Each number is 128 + 32 x the weight over its row's rms, rounded and kept within 0 to 255. Layers, rows and columns count from 0. Numbers have three digits each. The size before them is the row's rms in percent of the matrix's.

# v: layer 9 attention value, 256x512, rms 0.0238, rows 217-255, columns 224-255
# o: layer 9 attention output (transposed), 512x512, rms 0.0339, rows 345-383,473-511, columns 224-255
# up: layer 9 MLP up, 2048x512, rms 0.0429, rows 0-121, columns 224-255
# down: layer 9 MLP down (transposed), 2048x512, rms 0.0364, rows 0-120, columns 224-255
v217 106:131123191132066144132158129141101117056126162159097197136132083111144119093124135153123098157137
o345 113:154109149136124072150118163171156112167151092118131138052135102124100122138125093149101130102177
o473 106:159085194109052126109151100153179143076131130128151105124156162123134181125164130190142139138175
v218 107:141186139155099094122161144189091090121121088130119110151147141139125150106100128151056095130145
o346 107:157194164118147077088116150169094117180110081058116110121137138131134112173077208077160146132131
o474 121:168074091105090133123149135137101115112102109133139133132098152144168120096195174084142133119132
v219 106:187091167131108103130142190161107127220115151150134129160163151140117163094113083071124102144160
o347 110:116147121140122092100160159146150180104091109106104149114175120099158152167151224143212174097135
o475 110:129146142155182189129107154165112132159092133115114177087143124110148121195153138115138130148143
v220 104:143159110098127127135141166133068159159119155066147096109107119063102135122095087140182128078104
o348 109:066127162160150167158119105140194166088189118114108135147161110178147092080134141137122159154147
o476 110:196162147158134132127168098156155129122074153167151120130145159152142149157131158188090126127124
v221 111:125150141132103143148098134052105095146168107089160118110155120123120107140103120097162100120126
o349 103:102099135115169177174158133153156098154077113138158160097154166147111091087127117172064151131141
o477 114:112224146143132132052116143155143140148159143126084113134175099076124140103104083150137116160130
v222 105:041114091056170165107130158175150116132179037151093184107139140156110203166074109195138104073105
o350 098:172108139174085124104090066115146142164105108120118164138119134127121073140120147095105143120110
o478 114:169125105153142089127174128173099154174159136107141110162142122140129116138087148110111150116129
v223 108:137153218139122156160079079030141114159156125055102097105167144140082205074144158151098104080106
o351 092:110131129136130105168189106090102124151070131146096121086097147145062127113220108090101119149126
o479 124:104122121152090099105145157059105132181164099101129091146117145171144130112147129078115024124174
v224 112:091163155175138127147142148123157172099087191144097096150106064140108185177154129162095131160107
o352 112:150118123116103108093098168170087057173172122167087138108138140129139140151093130083042185116169
o480 110:107129121150125107161141111089147130106081130129127100129160168135138102123107136129133157198137
v225 104:171146155123147155087182099126120200099099126121100117141119083115149092179151127101104093164174
o353 115:117107115172105208134081139157106090173141096145097182084121191138113146104132163168101122109117
o481 101:156165116161102082167118086138152136212151168098158130115103141200106134177125146143137165131113
v226 103:078118123127215129113154129115169125153179124109128101096157187154140116105132121140145113160140
o354 111:137099155190079131137103126152124125123088165076122195088162117142131120195086158186180207068125
o482 114:116081076149069128135149098071121125161129172129133146154144108170125083116145085128080142109091
v227 106:102065145125168082080111163131124121090073124048157125135131089129067097121165067086126129095161
o355 114:099148107110115160077163097137149071158132118130137120116148077133090155091115203104155098116128
o483 111:132160113116177132140135113208139105150096152095144121142117135094156106129135111092136112100172
v228 106:151187197147106113182161116109117059138143067156141126155124136108159120155116109076124091125168
o356 116:148113137143120093099097140116081122141124121117113124141163148118127143197098139154130155138082
o484 115:139200132137094115158122090124110149115171101111125106098054160121113151186089156139158129167098
v229 107:135186089124146124136198059137137139104138091171093109097146101099160173092044161119147127127068
o357 124:147148159110120153086107133129138130118126080127157172108162103131152131171130125177141132147116
o485 105:189082161115115106137150130131121095125094162186103138117128137188186082081092207111106136162144
v230 104:122212162121140120133144132118152073118085108098117151113152118087116155126129111135157077174110
o358 103:095104101126135134122123134113108123087136132133172132174136168137115111090132187140118162132067
o486 111:154221142170113088120146176134146113177147165137162095138134164150100169133111079114139123138126
v231 108:133042139164112108121121191140135149126147168140185132149134183125122152153118128166128172166140
o359 095:122162080106102099070172105124167081147118128145111121127146099151151166168083123098148138045110
o487 111:072115205085110157158111139153115121132167080090099177124139134146127117087091141109085079134101
v232 103:147135189196067120108140168111101184105061146178101114108146189121121156166144073127096148126133
o360 110:092084088163103109164069151133157107131147104147125119104134126172123104102128116145179122102140
o488 104:122120113111128110149145122139149115185130132132136093148190116154130136126129110151071131109157
v233 109:178160159112115139145161116148143149165107092105208101138131109125139178122182119187143105147171
o361 097:148131176175130068132116136130133159144087096127088128103161065106138098132144084153112144125121
o489 112:119117114138127090075096201139105130127125120157053147135113114082079097130148090106121107124135
v234 107:181133103103156142097164168177145123093123095133118104125093133145133159128131103150148133110139
o362 115:140085160093174043162115162169094116127144058080117082156109094094126127032165142126147102111122
o490 111:141148124124217168135106159159155116168155101134134191113153146174094164182146119100073147147124
v235 108:204142110117125174083112169112137081126114157093132122154092110147098118159101164159106137128098
o363 103:078114177121181058158123088114073191093107018096118124142126174132163127073127145102098091139139
o491 111:159114144125104143076164107064150090143161100182085114139121120134108150157174168121174184088154
v236 109:115135109137138109093195100144136134125106066197083191073127146129149175151092129131157141104103
o364 123:087150093134115126113162131150164145186118126108150146129122122109111142078155186126111103095233
o492 108:116079079225123154110112137172138089124162150115183084129146157156129079113122120124172127215158
v237 107:065109119143089151155175106126182131133149117110122062161203133111155152093117084121194116117155
o365 106:090148096155118119150147105117103183131108117075168176119095164170134068074104151173161153115148
o493 104:180129112193148098131132110135093164128169185115154160124076128150172072112156110105114145146126
v238 108:116178138145194182151111135109083100082159151191075134138104142112047086101136083074099102116123
o366 100:186065136152126113086089170124109127130142139117125080132168130118126103143132151125140154168103
o494 116:166139100148128112139095065121124113118154130123150124134151194143155197142137159140154170140096
v239 108:074163179101140085136116135162122165125166114110154102141169085130083134173118163114155129079071
o367 107:101127109149114151101173126134137176167088157150160177155104122107124136152154113159136086133121
o495 109:149133126091062084164100102124084077108131135120110159119095168101128185085108150177225128060168
v240 108:113115088156128183137121106124172186162110146114077145100114129215170172155082187087142138085139
o368 097:135148107154063087158134111144112118186148081158111095127158152132132134124166119140084130142165
o496 115:089099086090141116153107120105118178093125165093148154182098131075145141115093169142169179164125
v241 109:111125115154047160096114101177109132159102126173098123139125050128086135097130109168113080121076
o369 109:083135168116155149130123115133155125127161139098160143150139121086104153128123086154074142126125
o497 112:084109124192087159112185168128154108082121129110084148104108109124161141085123101172132165098103
v242 112:111136076118127114121138163128074096138110100170163082146139106166114063159098184092169123124092
o370 115:104109133132067152132066121138120092115112102137134156113138150113138159131158101163133092147122
o498 114:053071123122118074171116139140093128152221138107096163167128028073141141105151109123125160120139
v243 107:104101028168090156163055121097137138146153120130139135199047142159087137090106076129172112099075
o371 107:094192136132137129082205120073110148152124121164090118162124139115181146184144134135087081074151
o499 117:129142102129100066162138129135100078135169142133135170120081135073127126118189191124179076129152
v244 109:150089166106140177146117076153085180127128143138134065147143142119149127066157148114214139094080
o372 118:131143178124138139056118135122141172127164109112111163131163155146121149141143169082063107124166
o500 110:134120176093135144109163074157183157162138119060148097139139105152107128130113125098105233128124
v245 104:139128085147092175145129162150137113161166060119125104121129152128115105101099137121089130161108
o373 104:137174134122118143114078185172093166134123078181108126190092142106129120182105129123116114164065
o501 102:073112109166166125095212114167097164156163132082172101132155110107154101105046116116100108187091
v246 108:104145129189134107147093117112138140166133177159117114135151158144120166150131114199155100132137
o374 106:104098132106078164100167145173169130142145153173156092115132104148147088143102169159088177097141
o502 117:134095149105121100180130125122126144137061150135109111141113102126101052125107115110118167121122
v247 106:137142077121168112170147117135140165061061156025168070096164161193098139109146172082127099144136
o375 122:057141153147174081123078083161107121128124090086105141131104078134144113094145135156119182105123
o503 110:192111110149100132145126111159147136150124120177114140141144130131111142161131138148096094178142
v248 105:053152069130115133086109135176188086124131165086171114141139106088118102158117070178094138091135
o376 108:134094141152104149130122137119163157066166190143103137116106134107100128133111111149073087103166
o504 114:125034189139127121168151127089156162152090124094154127178091133128178142133100113167053147131117
v249 114:113124130149096154128126095131173136135053185111147136096102124138110101080120152080103141149158
o377 101:226103094082157111141109095125117138128128130112123069150103125057137138091169126113143124197113
o505 113:198112130159150131093073159127127110124128136118140122136100110204171116157145158136135148129103
v250 113:121107107125086129167129089188154126107120181070158148123101106155069114114136142143171134136143
o378 121:125176104103114102178110112096124131099114134121130131149095146126085091144199087123145156128092
o506 112:113096107139141145189159122147101117151137132154141128109057125131180112150114117142135078088156
v251 116:122137168062131104176143161083146140112112126129128134127113030148138136157120120160174108201155
o379 114:138130134139145174071114162142170145152153114119083149106180125100176089143086155111100170128123
o507 113:105121150106112097119164094080189114136087145098082144077143129120094165119141111105177190085139
v252 110:080153145101105153089125106133100074155119128159119126158141156111139163149119096155104092144083
o380 112:138131129133147070116153122096124215134165100130116194126108160152146132070142219085113097128106
o508 120:116172170079094094102118112073137136109182066152122110117142072149155173107164063115092090123101
v253 109:089165109157126086122135133103114086182112074119066144111166181133111114112108183126114122131150
o381 103:141084120103124156120164149137144161065127146120124098109132119098166127150110137125135123101115
o509 120:153154048125112118138156161118099113114156220044135113121147091138149120062122158100120159154116
v254 107:126118138169156128123118128116095098138107126103131130107150145110072132141076107082090121103143
o382 115:099117126130135072070159125150131112148097119082143100169111099142090112102105098110173079108068
o510 111:073164112128097215096167105106121143180119112183106108192148103151111133112119191181123080116140
v255 109:112073166107132138187115172096154177097155163098115127134123115137160170124086130094103130103138
o383 097:148138104129115103135081079127082135091124149136106147154096103158125074188129067101093163152090
o511 117:154140124152184105110143106104088132150203138099155158082196088202124125170176164104105114108146
up0 093:144134148138076181178092155078117128144109041129103173099108116153092167152112112099096075131132
down0 086:169176181125135057150150090142121123110135165089127124191111188131160138099112129160093140153106
up1 094:110088105147135126166120060087122102116086114133142132141094078145123067116138132117089162134127
down1 097:086104142080201193108104170162095150145101105093164096152160198138121154105130080158114101136120
up2 092:151120126125094079139145119128111176110111106118133086142101097160129148158089146143130133144079
down2 087:103095082131098148128168152129149140126110111110140099115125121235094069134076162134179148130122
up3 097:122108114199100128116202089129148148142139115119092115159159130116121104120128141137129094149161
down3 101:118101065145090151075078097119143107051101120111133125124156113113112078110136103105150128101120
up4 105:179156163175069124122116098150181126124076160149191160149094120190170086130115147177127137175129
down4 093:110100132165152086113149122133097132132097173179138088122128089160115140142128103144136093126088
up5 102:166175100175109116118180110117156124124130110176179102179092135194138221174161132147090112131137
down5 096:101161148130123134121129142107152121165102153110104100142061145195126061058127166152150081158061
up6 117:120160129098079093188116155123133101106110117081160062141083129119126135173155120155075103095112
down6 116:121132157104160157139152124143134142170139115123142113091134119098197123167178126195116107129182
up7 113:127136130136149091135093117187141153143111144100141120144140133152168166118165138155118168125146
down7 117:146091158113099101157147123141070143121125163103132131153127204156188118136151118143133106144110
up8 100:132125066092082121145120131128161141128108072122082084193147139161140066089129123103166160102159
down8 106:160240111121087113162150109105067153164062124083140134094079101119147137162100129143136120165079
up9 089:164131120197066120132121142163134109154162112142126148188140093153080143109122085118106138140176
down9 094:148142118105154102165089133122107164133077066112167112138090137137155160138117144123142128168132
up10 096:086108162113150206143095171090151129115086126083092077132177110154086124083136096155106137126145
down10 098:152096128160111116134102158103167118126118240119172184124139084116080079130093166173118126139200
up11 094:152046098157171102127136141217056088135139094104175096162176078155168078094106119160096166118112
down11 089:133094192103133109131151155136209139122184157116144121090124141128217118111128119133128183146115
up12 104:112145133128086140155132119089152095097088140142163136154166124130125156136133170106208143176188
down12 101:170154084120109058215142109114104152134100127116181075129131131174140167142147154089179086144092
up13 098:141138089097132126087162108121136121117123164190116147151125217160177116104136181145048108137166
down13 095:161126123093165146093148143069158128158083172169113103094118122143150131125165195077161115079086
up14 089:128160165189113159104149129107177120103128115104190198155157099176144163144108149195092135122138
down14 098:189077098040116134111110187088104106151144108157126066174154084140092148142098134107177174107049
up15 112:152160119124113161181156101131165148168121135183113060112203137122073119090152077114101153168113
down15 099:168120112111102138136161124145130125189115129182097099038180114124102123095151082126094162130145
up16 093:162161122091173143140127106128176135207119148168138122129134093097105144099121191096113179069150
down16 088:182172135079126150100126130099132139148086159097152068058162087122140106124167146112130165141107
up17 093:097112150095129095123140130158145074140152143118114153103164162107132074100124142106150170117178
down17 091:151083081145117110137147114139116097108095100108093143121090120152140162135104155138149112155137
up18 086:114110139141109127102176148131135191158143134083084100148151102130153102075128159100186145167086
down18 091:108107194129123150165083135125155199108174146120116157138129183201114197140150138133165150090170
up19 105:170097117160078125121149143147180036172131112126195122130167113085162127130150112153093152115153
down19 102:115148129178115146051099149124173160130160117125107126089167074122182059172120141049141087124156
up20 092:127059141139152134098151152107111096144118197132148079059097170087141102105098068142125170179107
down20 089:113168094126152133135124146134116102094098104092208140131134161143137110143100172124177125130157
up21 109:112123128138124132222133099160164102079123121163088120128144130122087118144175099113111164167138
down21 105:137129117106132164157059095143122121144172136135120136111139145105115104145150134120133141113185
up22 106:130101155135100093156139127010127158094133122129101068100135147190140078093166137111102148137117
down22 091:091112155111147164149167142111127086191075113166161115167131109162142145130120127118123149147147
up23 090:147112108109152210136137118141117099199146132122099073167103110133128161069165042075099108110158
down23 102:147127107139155094187113108114118148108117149107181160125213131149153073145081192140146188152097
up24 082:097109096130085138127110131070120064137145144133154153103135072167103100092179144127135155113102
down24 093:110084178091183133106112143129146140128115151060141193046116132136146173144094167092166093067112
up25 096:153125123084174106108086096137146083121149116113171084145104110096065178114099149055122108143052
down25 089:162091150116106075141125108124157123082126152103090085110062164161103103177158136095144091087165
up26 099:136073160161092140120102141232157075078175091115147150105153089129141170137086141168156163176105
down26 102:147135109132165164089145142121088105151128152132159128126147092109109133125115076145122123106144
up27 111:161134134178141171146153123212141103128088123095143136117134174082081120054088138131153151135116
down27 117:164153151083147133125118090156090066114136053137138175048126098069113136189118124123127183127139
up28 099:127200160150150176109129169128055141117142109145078079124145150165157165111103184142096140135123
down28 097:116118084133164109097129118084140123071085194163132138103126071141062092120171084165153175116122
up29 101:104052153146094158168084112115109166178161113112045112150130158082122129092168115078090125113127
down29 097:179112166077131071100177134117103126143140157138132106075125159147148131154098145073161134137176
up30 110:173119145121128143126121107111161151100105158126182158116123120141107116142151125124160137094160
down30 105:107148150041135030122139083164142126128066121108062105106098106143101175146151051115127161150099
up31 090:093198146135080115161139093105131172132153141127103155053104143200160116087091190108124137152178
down31 088:110162134116117106130157106125118147121139105147113116078139175113156166144130198136134134087127
up32 112:142045113198077108170094122162091109053094170163190106123136127115151096106212094157134137152145
down32 110:081107104143049181143129093146122155091109114177132118113131154209127120128153116136152092160132
up33 102:160101086180116155108129187140111106150147113101116103157162136087161127084088120080121118094128
down33 094:076103121124144114089092171066201118125162121088165190062121213061109140146144196113172136106120
up34 093:159144155110076119089174105095119151113036130116089174079100130140090113155136181078076148162149
down34 088:067158097116139073077153196140161151139129113129154101164125141130151180111136097136136116072128
up35 092:121137088174138108100148116170087064135111099128110096088132150143063091150133113140111162133130
down35 088:147120108146122136073072128086169138163156134145090101118117118098215107128171185082132099103143
up36 086:140195173055060124161091078117199138117151165171125098159096117137130122136121139072103090158063
down36 088:123076188086170145160168102116083118087125117114186118106121136187146149129131171110082152155131
up37 100:122086128165083139159147097135096111054104110068093116149144135110127144082103147067160146156104
down37 101:055098132125160103110115093162183100128148074186161151114152155128116110098107115146185066105103
up38 094:175106125156095070164123127089104160110098109150157077154138163121120053100115172086127126175186
down38 092:135109077167135131079161123161142125163085103057152172070172178046082109150095123146127160113207
up39 099:156200128107146167133134126081112168140169097135101118150113118094123122120129131136102153119100
down39 091:184175084114154142181138127096199162128109143134143197039116117095137105141174168040128114104073
up40 094:128101106139077125134150135118071080095145135118123148155107123087219101104105119152140101122165
down40 099:131199138166148129075093104176131119142150111078126088073117149114114113077145237138159076142140
up41 098:158127144136131138135142152131052111139094087145055110150143063150157066111121166167111119129127
down41 106:151172116114153098119118086157163156104140162134139151151113130181111083111130114071154134193151
up42 089:156100159078116100121118138199040143164175163158125132131117139134180100111123168123115127096112
down42 085:078086123150175092159206170110158139104114116097143119138145174127093126083117145101131151161152
up43 112:140112111200112078214105110109128106103170124114103150153133166180137116119161184097128146198105
down43 117:170147060146158130112152096108137108106078145100172110169075160215124166145126127096153128118139
up44 109:119095123148139139160121174131128135127156120089137114124118154106082105128151126089166156122052
down44 101:151101074175153093085087103145156152039129141143193103086094103154114190098181114139171128086156
up45 103:156140094159130139182123117150145090133145090098110108134101156146079138093135145166156082136125
down45 096:130125143135129089123060144096157200139118142152173132162165118150180091143124128185104121154121
up46 119:133133118105086064143190075180147195100093070135110135142167129099090205122136090179046145148200
down46 124:114119147042093097095153104108099125155080135187148175131078156122105185108122113139105102125121
up47 094:139172116208084175146101150146177156150114126151123142099181145139160119152121112179080122124135
down47 089:128119139137134125146152140113164105171101113099154185083082199135106156136115134112137146174185
up48 091:139184120187157145039167134204113133114184097112122080117121118133208146137126194172133105141123
down48 097:157110162140133130163083116153100125112107132135122167121114111165116100136158057142117137088127
up49 104:198152094149133147088176050170143093167103118106136150113157144111117051133096134097106162166057
down49 096:111134115136168130094142141134134095198088127137137121008115092112091116074146134154095124139085
up50 116:148149140098081191088130163087132122119144089129187106177168136180084158165153065179078105061133
down50 117:130100145179082146141118152183167093107187127108138130070173072175111132076179133125116127097146
up51 083:175091164163095141078118119112182099129063139104138102164141086113155137118132108149118123133086
down51 081:128099124094144156115138110168149145128129177067130173139122136127182164127117182188096160069153
up52 104:138155169128117132160132170101155146099185124078094136125129128136141162131114128111098160134121
down52 097:203172091103144109121130087124087156176138114102129122109086147104107148128065183155111121102133
up53 102:161089161129157157153141118134113094114099137173170060117103180097126146108153117116123141110120
down53 095:092160111146112093108136141140080175114157176109069136077086149131127098177168079118163078156143
up54 108:138135138110164115149135134146181053111059114155182157083151127144080183066062173131205118174108
down54 106:102152107088163121055108114128195151126137163093120100150113110120116086123146148126178147152088
up55 111:130113120119091112111110107105126123088119160168094149126113128117178155150164183173141145136123
down55 108:106123111108139137181159155084075163124070114059128162139141115107098185124164121167158099141140
up56 094:136070103098143134136103123121176093096094101092105166105130151168131064130165088069146129173175
down56 090:136155137126140127121174152139122145136078108143076123083110124083179169091162122090090144132077
up57 092:146158159105093171115133132087173102141083092158089126157181115180106104081124099134092134160123
down57 085:130099183115138156125126132140167101148073170138147221119137108118146114141129147103120115113119
up58 080:136071136105116135080149155146192090106067143125162133140172119182150101137143130104097110167098
down58 089:100025118116136135166101131158143107081113157121148180108141149139142162156159175111118101104116
up59 104:139153094121139110136088155133154099098153064123153125208157087107099159153149190139232102135116
down59 106:143182102118146097114125126179091128124106138184153120126143137203153069154161086148148099110101
up60 087:140151122173179162125116162103104165142143104143114116112110122137095151109115069127097149195110
down60 091:075111100092110117113079178105111092154121129105133118158138127148170047145143171104143091145116
up61 100:155043143124071106074137121120093129146125055101134065122155114106138104171150132115086115106176
down61 103:158151138119127080079169116137050158081140104089125186112186169127122131148121163159145102156141
up62 102:138110120164158148155113204128137104141075132134163081188142182057134119129143119153179141144083
down62 098:122167140163144101096193143142165143096110100140177068151052111172075092133136087153146118090117
up63 098:185166151082091141121120119147086117120084100095143154115131209135085096157172187138111108127130
down63 096:134138094132131174161126095110144139157139137213125177102131168182129127151153118149136159085125
up64 095:128097074122118109126150127177183094145086161134146141185160173119120115127140167131113087165096
down64 098:085080096171105092106113173081194134103104072101151116133158149122066144131094186147162132119180
up65 099:167115117190096090140166091118181084051105077071186139084146104174072174118123086146126113120148
down65 089:145150106120138114060127187132153130154128102128073166103136073182045170122164139122110094103117
up66 113:142075171148111134167145179165104139095154140109156062143185048133119167150117125145128156096152
down66 117:125182148166094130156105121208106094157125135144109097093180133103128154115093104128091162079091
up67 082:133107104131125157155142161127117148144162112196094129119147088105099089166077178154134228127117
down67 087:141086176141146103134139121090189119078152107049155140185102160125106159128117181122104104090128
up68 107:166097127146142117147115180124111099089085148081154138121172128143144080161174100126095116164134
down68 107:079070135155148105121138207120147094086117182133114072074201083129152101140137164131101068065125
up69 103:132136144090121131153107141116144066148197077114068103129143119147084152134140057205131092074092
down69 092:122126143153099102074184120177112182152155112123159092094119142096123140092067114153090121136142
up70 085:137157207083111186098154107080087101110155118149085117183174119128148194132145117169101091158120
down70 086:107122168028087089119094109139121150091190170114176186157076106066160202158125106083103107113095
up71 106:114099124069188107176160094084156186163185145136098102141084175175136111179180168096115149114139
down71 105:135106131110117136123203163130161210149064122110148112088177059080110126119142140147115093069164
up72 097:093135152116110126139129162161192172180142106074092105114094124112114115122116116113129089159174
down72 100:167092124099167086123174166115117108095160094135173100092146133107123130106120182094180097105081
up73 117:097143104114168102189168149091113070082182122188137101144156166065109115164123152178110086116161
down73 115:131148114092086142157064218197172088139093150121075138123066123101129142123134101054134138098085
up74 093:139130137049120156084150117097188171093072082156126122112141145111101107081151189144121171125186
down74 086:103118129122113142115144121104109094195105140204134070140161161083141206122151098136105129083213
up75 098:144126198176170148158117114118108179138121132126113135148129100082157223115130083122053096157091
down75 099:092082077106088116087118124123123147085064179121135139118169133170072115187108139127199118113200
up76 110:152214088106114143123066150148113129195105141134105158161117132146082190106148132111141113137157
down76 116:167109103155078152164142096112194121108132177093137109128123064131182123156138125080087121168109
up77 108:184089149071194156176165077113122082154096137150125135184164173104106146138132091171079138146131
down77 097:149202115173126112110062067130128165111095085169185142103112130112130172134116149170139143099161
up78 114:161140177193142100162142074174164145146091120138151118154107200125078136111144108116086127176160
down78 106:146065115149134141144122106142138161132166185102114108171101142133072122128124111135135086108096
up79 113:163156099195131122152130112147148055117167137118160142135095068184164136099128110085149152160162
down79 121:106147128106120162094155156176094137141123146160077114091105067099124033113137087137157114148115
up80 090:145101104106098175136102087171084090133149109143105091141064104111097120065139147157157151090163
down80 093:108116164176131148102189087112157164139153122106077167114190113109108062183139140108072112130122
up81 091:157155126128082087098140170108114143151161133186131078158125135166198163132105196162117171170127
down81 089:144111142111150090152123098109110148136117116133145166131103085136149130133167152108151132160131
up82 096:131087142013093162198148071158169239111115160150120092157106079152173077068104147187114111111141
down82 095:108135108070150069090127070080104124127150133124097125117107150093100164091103078157183153149165
up83 114:145098219082080107152094129113185119108135087158112167135089162066111188120129131179153121135178
down83 118:135114120152123139107112135167136110096100148112163078137131216144126123067075104129146140145120
up84 104:103137130177124129108147182102177129111080164107103041106135129098125123120136071162098109116188
down84 107:088106140087144134156121157159108108099107129131103069175152100148172176117097213107175172112109
up85 105:163115123101121195141142063087112121128075035196155103140129157097138116121138119078114136147107
down85 110:166157131123123118180091195120109142148106092144207122112091127104091123148126164163119149149068
up86 100:151181068142130075177082076119104124103117130158130160107145123102119114092165173165189156117139
down86 092:131159078145137106131148110076131101112083111119098168085197167144099158118174140147049145101056
up87 096:124134101115112166217064130097142157130078110180078142136180096098127145111124129103098188166092
down87 091:104126126100046097125161135151096121134142132138110097134104114176150095156121113103125143105122
up88 104:141125189085131147188111134145133088129157083099138092165167120131139163093148157177107127165129
down88 108:113162085149187191094112097136099134168106154143187113120157102102182063094119070111164120185155
up89 096:140129152180154133170176139152157154099113055122149124074154163113115175111102090146148137158152
down89 094:137140133141125091115178191139099153095154174122171117059081132106067091139115114109159104131134
up90 110:095141156158088154146142129069100085105114102140120103143167167085108139097096140110160123156150
down90 112:125144125154102103143109132191121131148157071168113121127146116186121091127147161101131156138172
up91 109:142159061129164128191107122168141115120128165112170102157188130111114134103139099102088163110056
down91 126:123128089169141142155116110180140136100052103092097138145141094137149127137143109166146110202188
up92 098:140203112156114089178077090122085077135147136100121180120145079193106136162159165164178131091078
down92 107:137150115127123131096106120094134088088123139155184136119144054164069156141174107092132110142031
up93 114:164099048067084127084169059122203103110084133202117145163134162127157150087119197160114128107132
down93 114:130102108130098144114137132123083046075134157076157161065169146084131147145174117124160157135117
up94 102:130097120114109163126095103131147107139122152086062120130184135094089115129132125166087186113102
down94 101:144163118183107108178098128122097143225145072182134088156117121086144139087145102099111125140123
up95 110:159141100077115102146116081169108128154138117127066199146127152094104142090125100149120169134135
down95 112:124127084136184172116118097158135063072107140155151109094087154146145114135126115147157107076131
up96 099:134172111130168153094096123128149117173160175114049173111149090174185148090074179183102191102130
down96 090:158058103160142108101111126138133137090132106137171161153107154092116051189105164076121073118122
up97 105:131138127082098098197135159165125153152077135119106166154115110111121203055132107076094134182096
down97 110:112098120129105112095132034113130115090118136098108110122146161127153168092100132188155170167116
up98 082:133099115119121136132122077148095130157157129130118133115081188107154129125177153125174135155139
down98 092:084068162131130102114102139161145111128148160102150046087121062129092130166148154187119139068124
up99 085:155120145150082122092173140102116117152032136080131165132140158098121139150128148058094149138164
down99 085:116111129140125137102121145134090168070168138125106084207154140174121120122150114078123166118083
up100 094:115154130110138192134127123162079122077141106107158123172131108182178149112079099241099104137128
down100 087:126146121128119144156111174139166097182130129070157108153139115147163127096148132137119141169128
up101 086:122143079158097094190107085140122101115125129210130156112085128082069110120158111201182118106176
down101 088:097112149111191115113136141103153133130143149087108126166144112103169114114124109108086112113054
up102 099:135143173132132139171096093091101110153134085062176164118191136126166090128148114108108153107088
down102 088:113110126163121112059202149120145168106151139106140111108142164112082116068093092103095127119121
up103 106:103174089167111168172133091154111058075138138158076131173153137080108091135149093129084127172118
down103 111:186143119147152148163072171160093091120121129117144143127103092161108090099106109103139099125154
up104 102:142123087142118128158154130140110100132157109117141095172156126086167090098132115072164114118122
down104 116:139194129126152145108138116144169137116091172150099138177163113175101123096146166165183139161188
up105 113:172156130094069196143104133041093152099198162142098146085121121111139175136121114141091111097139
down105 115:104100119215090091160116134161133053198127117136119094223079149068060110132140156138127143164122
up106 085:133122174161105115131115114131123086106146090152085103166152141101158137123154124124149140133114
down106 078:139143093200099105117186193087108164109149178143160090089034149161131132132155111091124125166146
up107 108:117151131090094142111128155096134175091155141151108091154113089186133097118136171163115127131163
down107 125:134137082108155144139137208069127094099163188124146084177171129177179137147138112158135151092155
up108 092:102169102143132161147133121134120120130123119180144094101155139178111136139105129146092115139085
down108 087:101133146168160068175127113169191163153096203102111109092084121115101100150201160186158108118158
up109 094:109147103143151150192133141137135123075085163154118156144154131133160087132159170140174199168142
down109 089:120127194161125118208114073106128155161118122089150132165142095148113099156141116068073129093112
up110 107:118130116154090138091089159130156133071156089135236168104168091126140154113138117151164147137120
down110 107:116144172133109124112124146090099158155104124110119099123191148111112153134072120147116124143051
up111 115:118161116139041092120099063132143119079162153216100113161123139107206123079138162109122135135137
down111 120:115144086120085148107146114144087153113126148157136137114126121104118136131121091121159074144199
up112 079:149131092151195165089142124184129119135110144163123117107163145073138064151138103107105129137126
down112 085:087145108127203144186072157088164144122150147145151102096105136129147171151123152136123115112073
up113 105:164153112094093038129115105102112130118133188182077110143103123112154050095102160107134197154118
down113 104:116123138124151143165107189132130127091107152115125170094120080099117161158113114114115172169149
up114 109:130145080149114139147126131158077080123121148109106172154124138090076096160125158148143138177126
down114 118:140126136106133183175134120110067153100158118096172118092125149116116185174161150201165118052082
up115 088:103108121092165178149151075097082156167178036121080108132119086168125177135171155145114145168116
down115 079:125159119102120092125127146075168171081112143131147125029146161127102167114093145107152101124151
up116 093:143085136154144099123117086070095145114120117157117118133138138117156088136152158098163166124109
down116 098:165178205085125104094028130053088104183123150116154140052103083122216199141103166148154138139135
up117 120:118158173109129109100065133113150108143119118132136109142140063156147180059150116126175142127182
down117 135:084172112130163122104163079163092080173172086169094092116113090120108057121160138141112124117142
up118 105:127108049157158161180165106159149088102121148138135084134166108158133157116135147147126145109045
down118 102:120121139066109080078112130121181109113155182114165169079099104096136113178094162119156146117153
up119 110:142087161207144143205078138159147087123122093116116162126177134172124153121158151134104116153160
down119 119:171141099133166103053168113177142134147128203094139126133130129122132176129132139142076106090110
up120 107:123119117118107119217167136155101103119036102129076174157179134072132095071172078133099145120121
down120 122:125149105208147083100112165143129133116161097057153116102126121148120143148134110151122117089152
up121 100:129095100189179142074106124163153097124179074115120162120148095095135127112124159116138124183069